Each number is 128 + 24 x the weight over the matrix's rms, rounded and kept within 0 to 255. Layers, rows and columns count from 0. Numbers have three digits each.

# layer 8 MLP up, 256x64, rms 0.118, rows 210-255, columns 0-31
159127151138122088108091119147134120132127123158137136132069090103089133114125168151085137116111
143108086110104115123138128136118120117131160163156143140121145151152117127104149107122154086115
132137136116151115167172113082118117130145135178090119136149139150102151106120132105114187123166
092150123149148145136150155102138171148121140140112148151112120145130137139115117115155117082083
156111170100159114106123096142158146097062174157140126130120130137139156122138147134086193133108
107148145127141095132105082135119089177131164165141151119112134114121136158151132107153115154127
101147110066145165145121121085122111171087129164132144140124105128129146139104141114172118109167
132191115118120097137142123128091141101105126141104125151126109154107136137120112104114119101098
161121117114141113184103107106117164127129170117105141104095116145145105121126136177133116130162
146158130133116104168128124136111135101116155111128160118105146147125137146173175103143117128108
082117087151122158118121114068100139119139137133117153098120151135167143120139131139112142149117
132147115147176132122088121135133148136131119120126095114122139128092124124125122114116110105116
124169152116107084163139164135130133146144117154124106152154142101101106133113143079148164122122
098081087108151102170112119121171178167120091141154130148107113089138107138112181122138105092101
164127108122086113126140143128109092132100141121085139153159143125135142166136129152198098100103
109136123104132152093121121101128161118081116138110127100139175141113111112119184069113141117137
157102134104123146126141102109102136165143089172117124143130115130128139100153163098102131106095
112108171144121130110092168096157127148145157159078157136091133121180130101170114116120130110115
147127166147147169121089128136168172151127132145173091141115115144124108161165131148109167077158
118142153139118136102135113137111110105093120153126106145078179141104122108121128161074141135137
089102166112141136118136144139098127127115101140089120101157153133118157149078117177170135117141
115133110151139081132128103141108110125153116148116167121114114141146143112146106143097133139082
085153125134125110153124098107117098123132141119124132165144146124085143109132147178092129094166
109117113124144173122086128153123116139090118093103130126166164152161144140110082158101116125108
133152096151090154137156105094105202115161120133110142119119143121117106117117117151134153106133
125144173097128134151074113120107140126126136159117130151133134128147138123143130089135147101138
170107143115165157120128145126100153147135079197140079101117120135096098131128159120142158154135
119124091071130117175112105064112146090094129122116116121135119159106122153111099154114104109173
147106136117121117133151160123111108121129121144093146151147116135113090139148139107180130096163
119144082161148154173125122087121144146125150141094108144128101112106115100081140111084110137119
109135108115116101132135153101127133091118161125143103132153126162123141091117155089091121111152
116133151130162201143071117099151103174101132146123141144114154165126143121124100098118170164155
071126133148131129146186132141084114124153148128122116131119126166107154135129112178095115108125
147090145099143134144110125126085140151116167113119127141120134106112156101174110126088134149137
108132150139125106109104121089081168155142137171141107146112117157125093143170103128064130128097
106090092119140115160098102136175116117121106162119130109135111123138094143125085131119148080118
149112110096146103142106117138136102092139165131106144105105130150128158109194169141099116087192
126142142124194131142073107107129121116123151111127092126058120125145082127135129105125130132116
083112093113172141108122103112083104109141121142137139134135120180134126071137103157170121120114
152145141126110115145122099119127138117095142131105149120114170132099112121120137123111140116113
140141122110164130089180115118098171112151118137143143155145110096143111132121127119158137119122
151174171090135103133136165116114105130107141142147139143120096131124116150114097094118171094154
139152143133098152099140138108124145134096103109101159136105141135149116123105141106114147084169
175094131097121167120172103137122162149163095141137104163117120141153081186131108180108123104119
113134144134135107149151126140121147129143134168109109110128144122135119151112118166148080136175
136152125152166107095135142116125134106109103122140120113104162127111163151106132078144137117132
# layer 8 MLP down (transposed), 256x64, rms 0.118, rows 210-255, columns 0-31
148116114169129085127133121091127069124122101084097078123140170121126148092157148159184131122128
129159146139130136106116097152122147107107116125084123138081137154118121090097105107121104168141
115129146150169105149106121133158150127095090136173151114102120103151127105117063143114121095123
160144157105146137121133131162133081142148122147151162117170121107137140128169146147132125128150
161113146116118111083116173167162121154126188179153117125126143135133157114096144186080139113084
147118135125142086103115124126154161123128166135163108098160137141155117156112119079150146095088
151146134086152118137138134120153074140177147177151078151105124138090110131114141117111141137120
124094133137150125106107124120109132127152131140132097136105110094141153107103093145128143119150
101112114099146215132107135145168102115106094134133080161129115123090126129122138181114135152140
120204123186084130133107140129130148095140117161116141093152130145138131136138170086180137116111
190139128098097159119124145136137135128142104122110099175141111100144196159104148072142133124117
149114120115092119143112129110126110103133113144119168159116162124150096114136104110101093118137
147108114154101132133137119116115131155122122099150110128151072139113166125119100122147112151131
131079112142168133117149095097151123164166094142085152142179123125143115129163115167132115150140
083154145118186175085121099113123116144092077115086125120107148112129122108129143171155116169107
084158138129097152127148107096075157150132098079154141136087092131090134143168101126146121123148
137111128101149134135127123105130083145125126149163136085149106162145129131108146172106098121084
129161141146108144159117135156136091161171151126139100094153094135103117114148147116148095137124
148115162137162139128116129143142134135105187134110093096130091131097133099135122166088165099122
146150145100097160124132136100153096158085085112133129138125150125129154171131101140097124141139
110087119134093117145150125149138114124148157177163166105129117133136185100108114128152122105110
135153154126149153115125125160103141136090142119137134093091111165098134076118118080132131154185
106099118112155086120101131131115120142112182134131149153141116096126169117109071124103164114108
172144122145144082149156108166144101168145138126134131092148118120133133152133141158123144106130
109114157114125100135122100130125101113117148103173135140173143135081137112146144127117083118129
134100124135151145129177109160109109093096141132097128150119114128149117108136148153135149157129
145115146162141159123163134114050173147131166149129115119135145097117122135141185179159126126108
088096149126074121159109121148132126156151142122133126146150084108124136177110119154143133101114
158115102118168123134146119178107116175085154119183148116114068149100153142145131164151132110118
131142111111097153084123145139132114086143140118152104139140113119180148143125088131197162150148
102128131109132106101112151183144143126166152123100103133104100119129128122100128145104175094107
133126078111111138105081110105116141131081194106132119105149135116108135113138153133082138143115
169070128137133118104174085154109123144167132155138135152109116165137141143127146117126096116118
128156130123150139148134144152138181181159098133116068121106123103172130138142146092136145119125
156114165136153102124098160068159134131125142137094127104141097174127156136111136137131142121132
107131108173121161167131086132072127131132142133126121156105130106125158133136109142135148183142
137146158152114091168131091120110100148094125152138126149111111161143147123090112125156128103194
121109072153131144145173164119060143137142174124123157119119133132166134093128137103151096105132
193104141129143116070090109116152167099149104122174067107112101114117082068097078160144152139077
126131116098110168122144128105120125131120111142113121114146175111185109124151140149136120111111
136113131135139107140117115118097105133120109130090123153107110120129114115151095119050138156114
143101108101126133122156140149098160164105148147136127194129163143121153136136120145112117152126
068147122117128145149118132124127104114089110128177063144120164132098147124127149109135114180119
118132101112110099155125105148084128127135167138135134149153117125098095149160106188111126104124
127108097146095136143183105105141176100153127140140114124089125116113112123126094122140175114103
136116125135118124176139114113129115134117137065093113101133118153132131091143112180141124134078